Weights of a small transformer language model: vocabulary 32725.
Each number is 200 + 20 x the weight over its row's rms, rounded and kept within 0 to 999. Layers, rows and columns count from 0. The size before them is the row's rms in percent of the matrix's.

# down: layer 6 MLP down (transposed), 512x256, rms 0.0852, rows 69-77, columns 0-127
# gate: layer 6 MLP gate, 512x256, rms 0.0989, rows 70-77, columns 0-127
# up: layer 6 MLP up, 512x256, rms 0.0957, rows 70-77, columns 0-127
down69,100,212,150,165,213,185,206,209,193,190,179,231,200,168,197,186,203,167,199,189,188,205,209,168,202,180,240,205,206,197,181,171,179,176,199,238,212,187,190,168,188,188,187,184,242,174,196,192,239,181,164,203,210,168,209,179,188,194,187,208,203,209,202,211,237,197,191,201,210,177,193,224,212,196,196,178,215,202,189,207,226,198,193,197,201,182,188,199,218,175,177,204,240,212,187,217,218,180,173,220,154,207,196,217,218,207,207,212,219,217,227,202,180,210,201,200,228,218,173,177,167,181,213,181,206,206,193,183,190
gate70,093,162,201,194,208,177,226,187,209,214,206,181,216,191,218,172,229,173,193,218,179,188,222,192,220,221,191,168,205,179,227,195,215,199,172,175,208,190,193,217,210,162,233,218,223,203,188,176,180,211,198,214,252,236,200,194,204,198,190,209,205,211,230,177,199,203,211,173,197,255,191,179,237,201,199,206,223,204,238,209,207,207,218,229,212,203,171,222,212,187,210,229,241,221,216,217,212,175,189,209,209,225,171,201,223,209,175,170,156,215,183,199,197,219,194,204,178,216,197,197,270,222,202,229,216,244,225,219,178
up70,095,217,229,208,198,187,194,214,221,184,176,248,244,207,183,184,191,173,213,196,182,206,196,191,193,192,221,234,191,218,194,232,196,192,175,217,200,206,225,233,148,205,200,221,195,215,259,198,191,191,199,224,193,203,212,198,171,197,148,188,185,194,211,194,200,196,217,196,195,217,204,220,156,205,231,223,192,215,185,221,214,209,219,212,160,213,165,195,161,210,208,213,198,211,199,200,191,171,216,188,215,226,182,196,207,160,213,236,200,165,191,217,194,221,201,183,217,201,187,229,193,239,213,218,162,196,203,197,186
down70,096,146,203,217,204,152,195,209,183,191,192,186,213,201,211,242,219,164,189,206,215,202,207,194,220,238,194,197,208,169,226,198,214,191,206,210,223,236,202,224,202,153,207,208,195,201,216,184,155,224,215,208,218,212,226,197,197,217,189,229,217,204,190,217,212,218,196,200,168,221,184,192,221,195,214,240,166,158,205,156,221,198,198,202,198,193,165,178,203,214,233,225,190,249,193,227,197,166,186,198,188,210,188,224,242,174,225,204,192,211,212,186,166,201,218,218,188,210,179,178,218,224,184,206,223,211,196,206,186
gate71,109,201,242,188,212,201,186,212,221,228,199,229,176,190,215,211,208,224,196,207,218,193,198,199,160,198,210,179,142,188,181,179,198,185,161,204,213,216,206,170,218,242,216,230,208,211,177,166,221,192,217,190,191,249,162,213,190,170,154,184,201,228,156,181,171,227,196,170,193,211,203,189,203,189,187,195,183,221,186,212,206,177,197,201,180,187,210,192,201,185,215,204,234,236,181,178,198,206,163,203,207,213,176,175,198,187,193,149,207,216,196,212,194,183,216,228,221,210,210,213,188,196,237,201,192,188,192,176,213
up71,105,198,195,196,211,221,225,203,193,197,196,177,230,192,220,199,223,192,179,255,214,182,192,220,209,212,173,193,206,263,214,203,218,219,198,170,206,196,192,194,203,180,195,211,191,182,203,225,177,197,188,194,195,203,210,199,172,185,208,222,178,179,207,177,195,208,213,197,215,212,184,184,176,220,215,198,208,175,218,220,232,253,212,191,241,147,215,191,202,219,205,191,215,195,181,213,200,205,230,194,170,199,220,206,194,201,193,198,208,178,195,219,225,207,209,189,208,235,203,179,209,183,202,202,210,194,220,218,221
down71,101,201,191,198,226,208,180,233,174,193,189,192,170,195,213,187,189,192,233,185,156,208,224,168,201,194,185,186,185,193,191,191,207,205,175,211,194,214,183,231,183,219,169,197,221,209,213,210,211,184,170,196,227,208,198,191,187,192,225,183,201,227,207,196,208,205,194,223,181,215,192,199,223,171,179,220,193,208,190,186,160,194,199,195,176,234,204,212,190,177,192,168,238,203,191,181,224,201,182,160,234,207,190,211,188,215,206,231,173,210,202,212,188,200,211,209,171,176,189,229,196,189,205,232,262,214,164,192,202
gate72,103,190,170,181,208,203,170,206,210,200,225,176,194,148,184,212,189,183,214,186,185,208,190,222,197,173,203,196,194,199,210,196,228,235,217,220,140,177,211,191,200,201,165,197,224,240,203,177,192,186,210,193,216,197,227,151,217,207,205,162,176,194,201,182,201,189,193,218,212,195,226,178,173,225,188,186,181,194,198,201,206,204,203,194,197,159,169,190,161,190,188,196,188,173,201,222,195,203,219,200,233,217,187,225,197,248,173,178,225,185,173,239,174,216,165,205,184,204,228,184,222,176,196,213,207,215,196,217,213
up72,104,220,220,231,197,156,191,203,220,244,175,228,197,205,202,221,212,206,190,236,179,198,168,138,193,225,195,190,231,228,194,212,210,206,199,169,231,206,193,196,240,195,240,218,200,173,214,173,186,215,194,214,208,188,193,233,193,218,193,212,211,208,209,224,196,225,213,161,186,205,204,189,238,172,201,208,198,198,226,177,218,216,227,178,220,233,206,222,255,187,188,176,191,248,173,211,215,188,176,199,215,244,192,194,212,206,207,218,151,245,197,199,204,176,212,190,189,202,222,175,187,173,202,178,185,195,227,201,183
down72,102,214,191,163,204,193,180,196,217,197,196,194,183,154,166,190,182,175,212,183,191,218,183,229,197,185,199,198,179,180,207,209,229,226,219,219,158,192,223,216,182,208,188,184,220,230,213,179,206,194,194,192,200,199,221,154,209,187,187,172,186,208,177,185,189,210,217,211,222,171,229,200,195,220,202,199,200,209,213,226,195,177,193,200,201,178,179,205,178,210,183,204,190,190,193,193,199,187,222,215,217,199,185,228,205,229,201,177,220,164,187,222,126,204,185,170,212,206,218,211,222,181,182,231,205,200,179,230,181
gate73,107,209,223,245,219,173,213,201,169,208,186,205,174,193,198,188,210,194,162,235,198,202,179,227,193,213,185,194,197,219,225,187,229,196,184,190,205,199,211,200,196,197,177,166,213,226,202,214,217,200,197,166,228,217,177,219,185,231,216,190,185,208,208,219,161,179,188,194,153,207,160,215,230,197,176,244,200,197,202,216,176,223,182,214,211,208,185,209,218,166,206,192,202,172,230,244,193,212,170,161,223,204,192,213,225,199,166,199,222,201,206,218,166,195,220,177,158,203,194,203,215,173,211,225,173,181,212,168,183
up73,100,181,180,198,200,243,186,239,179,215,218,167,164,170,224,203,202,198,244,184,216,181,178,200,227,238,206,174,214,183,203,163,229,214,181,200,207,182,212,216,232,175,208,224,193,178,203,213,192,226,203,191,174,186,207,225,179,180,231,145,164,185,182,210,193,223,225,208,194,207,198,193,195,187,211,174,221,181,187,232,199,236,188,197,219,185,180,203,193,184,199,199,240,187,205,189,140,188,207,205,211,190,157,207,197,216,200,190,237,241,207,203,185,171,214,243,213,220,193,224,192,186,191,206,241,213,190,173,199
down73,100,198,196,179,192,206,208,213,180,217,219,207,179,142,183,189,218,219,222,194,202,181,200,208,185,222,199,186,211,215,199,192,216,198,251,186,221,225,189,221,201,163,223,220,188,203,190,176,199,220,186,211,208,181,179,224,177,208,192,191,202,202,214,216,230,208,209,219,208,204,198,222,224,189,198,164,201,219,201,207,178,253,206,173,197,170,153,194,225,181,194,208,176,202,209,172,163,183,203,180,191,209,157,231,178,210,219,187,212,223,202,199,237,192,199,197,199,190,207,218,166,193,211,192,191,213,201,184,209
gate74,104,179,204,217,207,195,223,210,209,191,228,196,205,170,178,242,193,216,198,213,236,221,202,227,209,207,183,226,198,187,198,236,174,178,211,157,190,202,218,158,188,210,212,207,203,215,141,197,213,212,207,208,174,220,214,200,179,229,210,201,232,231,205,197,192,223,168,186,208,199,182,205,207,224,205,216,224,201,223,195,211,170,150,230,207,218,231,209,237,173,213,194,191,210,150,208,191,204,216,228,181,209,206,170,211,198,205,205,176,179,204,225,214,212,197,181,200,206,188,210,209,160,208,210,191,230,168,177,206
up74,106,206,191,175,207,229,210,241,212,201,177,226,203,178,218,162,202,196,191,195,204,210,168,224,188,188,200,191,193,219,207,173,206,190,215,221,190,207,170,197,186,204,179,198,181,187,182,190,213,225,208,183,183,236,213,222,194,209,177,179,185,184,228,207,202,178,212,205,197,217,171,193,196,217,193,187,185,195,187,181,180,200,213,187,225,155,213,202,243,200,195,260,211,199,186,158,203,219,208,216,203,196,211,168,201,189,200,218,205,204,198,214,206,177,185,207,183,222,190,227,209,206,224,164,212,183,204,180,202
down74,105,187,195,198,189,163,173,189,194,200,219,196,192,231,179,212,209,203,214,185,217,184,215,198,195,220,194,194,191,178,194,213,198,197,172,209,183,232,209,183,217,170,221,212,220,221,195,208,170,182,211,208,223,194,203,152,203,213,221,207,215,221,199,214,192,198,172,179,201,173,212,207,181,187,209,202,208,206,220,203,196,204,166,203,190,231,193,199,147,232,197,173,187,193,201,217,194,194,188,179,183,257,217,239,217,197,196,163,186,199,209,185,146,198,189,193,219,197,201,176,178,207,194,206,194,208,193,204,203
gate75,113,231,201,203,204,203,210,220,176,211,159,210,151,216,213,174,214,217,185,194,193,209,171,216,170,207,186,187,178,231,176,191,215,173,189,228,216,201,224,189,220,226,217,188,225,228,244,204,228,210,199,217,194,173,208,152,202,176,158,181,186,199,216,191,193,196,172,207,186,185,207,156,186,238,189,212,197,199,189,203,165,203,222,211,192,191,198,207,196,197,218,188,162,229,215,238,210,236,193,188,191,177,198,184,230,164,193,211,194,172,222,226,208,206,195,182,209,223,196,171,166,208,217,217,204,202,195,159,162
up75,108,202,185,209,201,183,212,206,178,214,212,159,190,232,241,196,201,206,198,217,168,205,208,213,169,215,219,198,202,232,208,177,230,238,223,192,192,189,214,212,192,190,156,203,230,206,205,171,221,195,201,188,195,180,220,194,173,220,219,207,195,226,201,234,218,222,229,231,211,218,211,210,167,241,202,210,183,151,200,204,196,205,195,198,222,201,171,233,177,226,216,188,194,211,160,188,190,190,181,200,200,202,195,227,231,186,170,204,246,195,206,200,204,179,211,234,173,182,219,216,222,221,201,176,182,250,168,200,208
down75,105,177,214,164,192,215,227,177,214,206,191,223,250,188,177,240,183,173,164,180,230,225,159,195,223,215,204,214,215,170,201,204,175,182,216,185,213,211,186,240,181,219,183,218,188,182,214,201,199,195,168,211,192,187,167,180,159,206,191,203,206,235,208,173,201,210,204,214,208,180,187,177,238,193,212,208,210,203,201,186,218,198,198,187,199,231,181,169,194,179,182,186,198,228,219,193,175,186,223,218,185,167,220,196,206,195,229,213,211,205,215,220,180,199,235,187,182,191,195,182,209,214,234,237,207,191,204,163,188
gate76,099,186,208,193,219,191,227,242,205,220,182,209,227,191,199,208,199,199,210,234,216,205,193,202,196,179,196,165,224,223,196,198,210,206,211,219,201,201,215,197,190,227,176,224,169,179,178,190,186,206,214,172,221,193,181,183,162,175,216,174,193,214,206,213,178,204,200,199,205,163,236,197,186,221,205,248,228,225,217,211,175,193,193,182,233,192,190,218,191,181,188,197,205,206,233,222,236,224,171,183,197,224,226,199,196,203,161,187,202,217,187,200,185,192,186,132,163,194,210,181,176,226,230,187,169,213,167,208,191
up76,089,221,209,259,192,204,188,176,186,178,192,207,191,197,226,219,221,213,176,184,182,266,198,215,173,186,208,225,172,169,199,211,177,204,190,221,201,189,170,170,187,166,170,177,183,236,191,212,175,182,208,154,194,222,206,227,195,221,208,216,187,210,210,199,217,202,223,179,184,209,183,196,208,183,194,233,207,182,191,171,197,215,191,213,143,200,193,177,198,235,181,188,211,175,175,184,211,177,237,211,196,194,150,230,198,210,197,211,178,196,188,184,167,182,224,178,229,230,182,184,204,178,193,218,192,172,231,215,193
down76,093,228,181,209,204,177,215,221,212,189,209,252,226,196,189,237,194,210,190,228,203,260,193,179,209,183,181,212,205,188,183,189,196,223,214,211,224,175,188,177,197,230,196,196,173,210,205,177,199,180,206,158,199,213,200,197,184,172,232,178,211,208,190,210,203,180,214,217,211,187,193,193,180,205,211,238,207,223,187,243,205,193,220,194,204,202,178,214,196,166,209,176,204,190,237,264,237,201,185,181,210,216,184,246,208,197,200,223,183,211,187,174,124,172,216,141,180,196,183,185,194,219,196,195,171,181,190,215,220
gate77,092,214,251,165,177,214,207,207,195,180,228,217,191,212,204,223,182,184,197,179,225,163,202,211,195,174,207,165,189,164,183,177,192,184,174,198,201,213,190,165,187,196,176,182,191,191,199,222,195,212,217,193,211,204,211,195,205,208,189,212,189,194,194,218,209,217,172,176,214,183,234,220,211,244,168,175,206,187,217,239,197,201,154,209,189,204,210,197,213,181,219,206,189,212,183,188,199,230,220,210,197,198,219,161,276,176,214,206,213,199,194,186,197,212,209,206,209,208,224,178,212,178,180,177,199,201,207,200,184
up77,099,202,204,180,214,165,198,193,213,182,177,200,157,172,213,192,207,240,210,222,186,223,214,193,191,173,207,204,209,201,195,189,210,199,184,186,205,181,210,236,207,178,242,170,177,182,218,154,223,189,175,178,216,149,163,236,190,188,225,184,187,193,229,164,197,202,207,208,198,200,195,196,203,184,231,183,169,199,207,205,202,176,205,180,162,193,200,197,174,217,201,195,159,179,215,211,181,164,193,200,199,197,199,224,166,176,219,180,166,200,191,199,208,199,203,208,178,148,187,217,192,226,215,204,217,203,191,155,197
down77,098,204,217,209,207,237,211,206,212,207,235,200,224,214,167,196,203,155,173,180,208,188,176,206,218,201,200,187,178,190,194,210,193,181,216,206,210,233,196,137,211,214,167,232,227,202,181,228,191,203,231,192,174,270,228,192,224,207,166,209,202,174,188,231,228,203,193,210,204,213,204,203,210,208,182,220,233,210,190,201,217,230,177,221,223,182,179,222,209,186,212,218,235,230,173,197,204,224,208,199,201,191,194,208,244,219,187,216,235,189,190,200,207,189,193,200,199,240,204,200,204,178,170,179,190,210,198,265,216